config.yaml
n_kv_head: 2
d_mlp: 768
norm_eps: 1e-05
rope_fraction: 0.25
bias: "none"
parallel_block: false
lr: 0.00132
beta2: 0.99
weight_decay: 0.1
decay_shape: "linear"
batch_tokens: 8192
doc_mask: true
z_loss: 0.0001
steps: 13794
Each number is 500 + 50 x the weight over its row's rms, rounded and kept within 0 to 999. Layers, rows and columns count from 0. Numbers have three digits each. The size before them is the row's rms in percent of the matrix's.

# layer 2 attention output (transposed), 192x192, rms 0.081, rows 3-19,34-50,66-82, columns 0-95
126:516500489575437582569516481485484618524503496499414405504520524627504543439520536535512509429422469524601566457563570543458563430478501507533366471543466422499513464526495439421535535472447465464537525468504558528464496395513493559524554501484418509572511485574521474519421546542496561487
137:517490517447548454437499566498513354482547564509502559566510459382524497584463519469471507580526556438376492543438418439490473584497439441503647497429497553510480500508532513582485469528594489567457470577526441489509510590476507446464411516525590549463493510451464515431598467465510439479
104:542454542436577497426488486518473349475521516487542537542460454368472493569517470434453462514551572454437469549495435422577491579518461433519597484389495578561493440486510535566490443503575518571451474538568487460513535591437519503442453538550607528470475491469440487516519447424571478483
137:528547516423597425453478512539453369510507528482517583477446402362502505589471502532462488584516536482438492488445423483528440547548471453454603505477546532524481491505490577613524484504617498578429492500517481485574504624455500436481433517524583475490495500435452494493557460496549414510
105:489507528517515476464471562513532421442551517459576535523541475356476487594412468491492497552493623467465437545438437460489492622588477411526582508426471547532461511432584496599442477514615461549479401564557501504542519551474542522458437503563560530454495516484507493459624479488545463583
103:501507503402531512463493428500493342496511512528527566528485520441490533620519446476443388515510518394458469552475442493530472533572506512419609509460518535504418545526565555603517470594515467509464508543399482463555596573445442462485498450508567470474529459415503515466528506427452441474
083:522536400542462556505525453419498593524507465472590401481544494509490434434431477515530536510434452542620529452454500477472506441561596575551475472487533484418532537446547520583558454473500472445579458503445546505479610490452439544558498473506454525470504480589497469487535578469488511445
145:545489519417543446463470516484522349479509557495533548519463438364492520556479513475439498581545552465413477489500410447532454569506418424502618501451510535543545480496490544564495501491583497597436532550509432435537470614449516419466449544548577529448498540442430507465589461410509426490
108:457531532516494542523524521468542562518531436460475425562534607605450489406514457520545469456443421542587519532574544511444526411407545530484471511620465471532502481563512569504516575499408496434603498402439525555474484492527438555530516473478462444568484441530521482474373548597500496465
136:568507494413587407411435535512502358501523491492554575554447410384527493553470492509484527523493491470453435563484424463526478601558473461475585464437521571534527492522494479520492466556576523605459505553564462552550505588492498451451412544584470499493537519477455554454556490413555415484
083:491516489497531514461501431520477457536494487590418477473432487495452490576521465439477367460527551522433501427446404425517457468441494522531494531464556471488426560485528510515487510437554463559413529517445467412518592547551451412539486482475581480442404500462416589566552451533506511522
116:428508487556458538540506461502467583508422459520478461504554545589470448517492511590565565399418452514541503461541578538486589423497561504437422480582513395431463513514495466414543479484459472432577538424530566496490466357509515583574576458423465450525501463533573445565403491505517547518
123:421518485548468567586513423510425586529417441484438490476571538577490391481548475569543518475506416486532505530527580505529528417436535583508498463578539440468509562470506445403572503519407528485548485417460585544468478355437434576606515460468433469550467489564569494582473477525476570538
103:550464527420607443401517471522462351505546514493480496568525449410479500587414546418508541522473518468387481610502452448494507558497481467509561467440499566573487473479452484576494459481625490553511491557540439425563499613532518447483474540539535539465515585524448519491541498489540421484
087:559491570554504532524531512594425444466568572483472494388459503445478576513495497454548445463481596503454510472373433556493467531526623446558432545485477502518407421431588495511462509420453396535477479440460407452531553473555501474524490560493487545515509413541518441579505566492505526509
084:430501499564448567569481436514522569424500536509487497448559462528480449540476508459528552516479502487455510557570564542503468547516464520546484562446554526550486569487514479575523530510455559517575512493521569502583493509437455507514415431469531519514437458481534411542470502541503560561
088:534481554364560426483488537518506452552508506519468484596410434478438528520499501483467477549566518523458560450506380498520436479524506498535548469488472505520487466563448508499513510454628461584390604519598480476531518609473544405513507493532484545503493591443367503512602469559531481459
094:486461511489515469399450373465515486489504489516487501454483569633453538456592470492513485351588497465467433611556463448608560451390453534569472550476503504457423497550530487452523576591460506487504596571446462494443502581536563532495509506551416527520588520497456477471481479496503486418
086:530472471563413585561503513482451576530513496494404423569546532616555529499464564506425530456374476527562513437578539578441596459469487487501410494501452459522514413480495451445523596487496463499536528497526527503489466397488573501530578517494460518588503473548513454506481557536473523520
083:505486549451546448445493566496501358501549579505518542590504442415501443543500524485490493593538521435414499544468459412471464536463435451479651490457501525529475506561499481544501457560613491539450471567535447494488546596447505448468406526545541537441499507457458518429573449539519429501
096:483462554445546585502506449497498420450495527444541460587486465458411452528566456412481470468558553443515457563552467409650511495506486462497618486419454535549518429510497534502528427478522459563491475560508529439460516539391483577473482521551573483450463453500439505492481483539558524454
096:557553522447622453453428489545466395524566512480515508446450405338477498552502553554479499612539485480468476521441448448461460529540486506449583470532529479517521478489439582585549481483576449545436461455491491482569518573482484425465417518493510425537487505425486522497515473543533432563
104:463528512515485503497543577527501498465519467471575487551527432402490420594449388461506524588410585509648437499468522484513463560582562379491579500528445545533486480442515435539496402507537410515482370530588641526461511486489501590441429543533533548492483528526543510487580469481602522571
106:440503575436515518505582456523558463497454448535514524563506539471490541571590526472439362449550524432514486564570529499563499497504471599391528481548561488519463561574524533555525492556478517434470479537357517527501581520417407537522561497538502418475455443412521474466509574528459443407
108:540557431518451440441500511392512591513571468423648417477572469452475449439443506532523560477434479484590421534429476473491494462501606569571537502482546517436554512447523514580570454492559492519505455551488510469502551548442523493541464462471471531475547477644477468452540515450506502445
093:537467530429519452534433487485551373497510554502553554478449447415493550524525535505458458559584544504444462469523420422511465559468400422488573504485490482564568479532467533540526546513599490599418580501478435406538503588421553398492458571559547575470466555452474495445559435426532430518
108:567534540461539474457416478502596451544577466534506388532542533445435543423487566563458503476516454456521511577556477468455505442431481554579538479616496500487472440583477523557492589495460582446575454474437489587506471537549406480467486516525485398507534408535504472478379570614484496450
109:565498429485558389461399519523487408517570519479567518574444439397506487492456480461503562483489417430487407546504467453538457615529471456553550477473509523569541479534482439467552490571587510571493501541552445524537499527450496495517445524524401495518600562488472582467488506416601420504
102:458516503466521542490529492488461554488438522491411519490458512573458445588500378529532417435512633570486523475511408499590480451488538554477516508504541494482413564481539496541447461475569445568487566516514465488472612489521503475500480464446565521456379537475458532507541503526491575416
105:442531477545458473459495434515436471527360430513478521519545536555500447580459474547559544397411469523490496459494570534535583425491571479422456458532473436418433519472471493457529482496470459448549536425586523479528489350533527564629508464378528438519546529506567405527419443424518563521
108:419493497574459537603519436516429482527348479466452509478578504492534368509549486545565514489510427514442516549492581483535420432444531556572543479565535434471520574423520494420526525496457507524518545395499489515515489376406436527641452458430525438544482566556545456546498412428459570602
083:596499491467635460394445490548435352484550473504450535548532442451467519598418533470505531539467525501438475560527474455508512534487486452486549477450477489573479493519417472587483460522585513485517536565603433460518576527576545492480505556613485587481484610509476468481442460541571426535
110:435471554480491568495569473536438439496562606428500453495468498464448478531475523443497468519504532488461489486402396499485569488498567449511510560499468515488429404416544498492459430438441368547517431461413497415533476488539551521457470511466484523473521372509493480514544545472495563465
107:439500493578492616592532458533518442449488515545481519497508431464497409501542493452483530597502450572511540507558544447435491523534340474543505592481535542515503590493483511482473520502405484449565502483550578508576471478497472511530468453549507496541431504438584428566482495477487560532
106:541452495461490444464460418481557415548517508489535529464452533554473538507587451532500494413550505475446438604619430437586502571466462595580443559480526509436431521543486513436518570569483523479482597533455367452495461600610490459511518495596470522532555546519478453461481425471532499516
100:544494439558389562533490439503483569509487515485436435558535540582527524420462510519447512453406461547591527421562540546442611418470437477520384492536431449526506453547492477463547561479448483476566515474532568504468490421522524503556530506513478486563489489528563469488451533541495489505
107:513524552443602482440522569503500379530532563493508568561507433440484498628471530489488518570538539443414522544438422441489470548461458468474662483457522529505470487506496501580497469534582489572456468561516469499532545605473514478444403514521540529485512501454417500430605453507524436470
101:492500569485564550467489495512507358512477553451508495545452425377411532480539492429506507519596551475495537577485432396598492544526477427526636497418469521550577439496482563541549499482557531582476431549493455452523520566456504500461465493487604455477505450469453498512530501490521450510
107:499544564471642456465479530525465424516509511504485553454453425407460482598481523543511484605507517466479498487385450481543447529499506492401596448518538529540484482475487575583542452491573446606450479509510490500556534568466509439446423527484533515470510489446403491503568480496492483497
102:463521535480508489489498548522473447500538515496541552489545447381488443570400501430506495559482574517560450536399440511520504574557508358520615547436479581525517508411521461583519483502570424552527396561546550507536477540452585550457419523495572511471554480489525494465632522485556446571
101:456512597393520504459532466509538455524428481492473578542505531432462507559541547519471378492566600455445510590527526489572409491536492574392582474545520513473487524513512552523537505540485515438421467550333477539505541522434449469533524463475556432485495461417494461466552523490428445456
105:494532467568486517422459462374523624481561411475627350521571503500490457461463530530495535484456487527620449510415510479495555440505555549546563502506513494448539530479564524560584462505526450494548477520471589494453537482444482508514442509507426504489509473626508472428524495519541543461
112:540497559460588454495484507466531370479507541490504545509461429410456580543511527495461519574573543471416495485518426440518455544479443460478616494494512515552558456483483558533512539485554504587416546559506399396556499581432562433438468545555522571447493535462411497485572460431499430476
108:534439507526499531476537501504557542471525447447519401557561648538460521453483495556437442429422484436497504552534547457491531414429521551528440461610511468499409464521501489519488527497472471461512458436460511611403508493511419539543542481550489541541488423539531503475382575584491556446
121:545518486498595447450417574506487385516536512501536560552399414392499498551457496475496580492486467441466417574535458498539456638527491457503538493463500571529527504486477452498479528538582503621458526530551426530525477557487472465483411537533443527537579544457417552491532484393577448487
095:440539513466591518447484445512565475527437529525429465455436480538441492541503519458595446432608502542511560509501447507453516406467556610506571534544584539481430532500552547517475511444492506508476502492416498430479622508510471497502531461369560414458402509517464546617539445557443575487
114:428493478512467490509484432524470504501400441536456495522557564550523479539471463564505509392448475548527476446539597544520594411475527454435432474532464429425479500533498511450528496490451479411583540392564556493503473323512534567628518436393504450502509498510613463513411476479556539534
119:376514510590473537582491432471451546495359475497465489515573529556510401492576478594566489467516444510491455533505612521532463437454489545502499490588540468475488561483543477407513513525407514479511508413474588532434489339427439547615489461446445469538454516547548473581467397467470561572
094:563473492486656490443512553567453369522539525522433502585507453475453528576415502399548490508435495531449479568519454475515502570470530511516575448478489503555441478483410495576480510500579433537521522591577474440532537552516550507462497532551512588520500596497407508502487503540557483493
107:495491541459502530523507466568451388515559611472473496483479502415454500473421564428557446576548522492468493495400390523469538491501544433543537585440461455482469439446526547530466463411442403559514416442414458438580460521573548491458468515462530451460542369526493502514514582497537476478
105:447490469550440575576484467507433499471469550521486517481532446541468430498473458515497486570531501529479521456553528466508479551476367427597476561429532482545515592482459477502489513551417469530553551420542606528553433507481471535523443464539506494540482461460537476504517498461531525574
# layer 2 attention value, 64x192, rms 0.0817, rows 3-19, columns 0-95
104:472454522574494486470481469464454556528523487567466415428544494560472516446536520468548376498533496569537609441475489533523474513543476564509518507444554479510584518419478448413409483496503523529518549422457545524517574551607459447500533471504476425483585471575551563529520543473455498493
109:493477455459564510431562476389593487467559481525566516457411562477574538562488485526485501559503462376431461537513525473509536537461539485526453550480563581440399543482573513599528508515487474528573414506489386507575436436536464491436452493541521586521475471375493494430542547487567545539
099:505489432428545450541505574527465495473478480579518611473533529509588483494517453485483507580435521470474455424465614545452442549468523429480507557485494467510422523533528567598490505474534442500539510433499494496595548533505618485451453536563465481509501579461434570495554466382492495593
102:433445476436572538471492494355582405451549486584528563504496564488545527543458541568481514556563601401437463570499534613536476476387514511494505538507506534462423523512475529545460434491472526534536566486586423519521516463491517534441448485585461552526519584468468538436532512525590498522
104:493442483482612499468516418464543461414448515509508540505465521504493525514546533531495504412641495430377557575534496473461445572414429496571470554478597504424470532578485573547496601455470540428491487590431466459523434508535460475451520454577504522428526532449451462476463450559520510466
096:549434411514491514506528459503515457565559516503494498520475538435513515501413360544544493497485478406429436471484519497465537531583532528542552569458400429471435496491532571496517557453562450539538566511501430548568511465574528487474426471571482545594512562472478563427493452434480558595
098:517440464459480531466466514586454462512451576552463582479460511539486541509530402510521481466511469505509584491572500515458531512566380445412478479517550417472474525514477491484457558482457515435512583472483555550505540507490538579467580457486517479502471495401536517522512532481464469575
103:490451492500561526523535593456525432499532479513576559580443548497532472527467480431504563577441567431464515562462545575512439508466609495515497520436514471498444514508513565580479406485546397459558449499497449544536493495476472585434452505518486460524469545389467536437544521512566479530
095:454614495531468594487445555519536634573511507527509483431495450552479488543503460545539552494531520560580490401429470467469532467605522433465516487423476519522557494486521519374497497494464587539470534522545546531468615400495569517490516484416582543496520423543561530574553519454454562515
107:439463525411609516509523592457533445498479510545535572458449450523514509529474555574460485535566642456432546522555466513509463558497475519487502528600618567477434541519525586602468514571549463503531518515462438464595538538452505499392439527564491524538492510475470441441571539589514467493
093:543458430456365449538559472544476556505563454498587566548547512421611546524495522539418476555444398454601365501507567550482643539431514493485446465517458518479477514477498534451597525441468476480567538421497500440449413547509523537517467481527528497545522544524489553462483467424461453466
102:477551455518412533548459445569448616514497527481428439463523440548512531416486438498473460486548460547529534404487479430475410477553437554517493513504513452540625481541506489393441498430455492559447520434380589504432536579484448490508584519447471442470469499579563603577450501491439502469
098:561563510524454474507450446592373527565581540537557508479570501589507559477465493538492399430502517571535476456482549436445577505538445579452474508436576468448568495517460435502473518537565514486479415484451565526431491560508484527547500515432548468476460482493621506524432595484458465505
094:500508464485513460553617586405641440495501466511540429505485448411552533571513541483442448583532561440476494498508460488517505558527506470498479512510626600487513579502569626525537442482496491573556433437457426439605518543489427567459480465571481510425443386502454438455527567508587530466
090:430515491481513469503514542439506505496493421490479544476485576463614526465526481558447534509434494513529439463522551628511453468494511426482515468486510520557511500575505494495394482520493568482486597551544469452453487429534613463543564511568490476439522558530466622485494417508428501507
095:458522600474537367402418482475561442480561454410534562502541562533590475558618537457493443525495470504487488646489448492514543463404554563434513465542551442556490500454487537574498553570531499524499433542434511500585444512501402427503456514551456475436522445534483484449431519523491483505
096:506470535501562445520574568452488418550510465579552528572537559547544516530457479487502427566403613473468441507512532568544513506481528490490397493538507509459418459470490445557532464453524540503574548426552478524535447530524522544503497509540489476526546523533489432371484557543613442490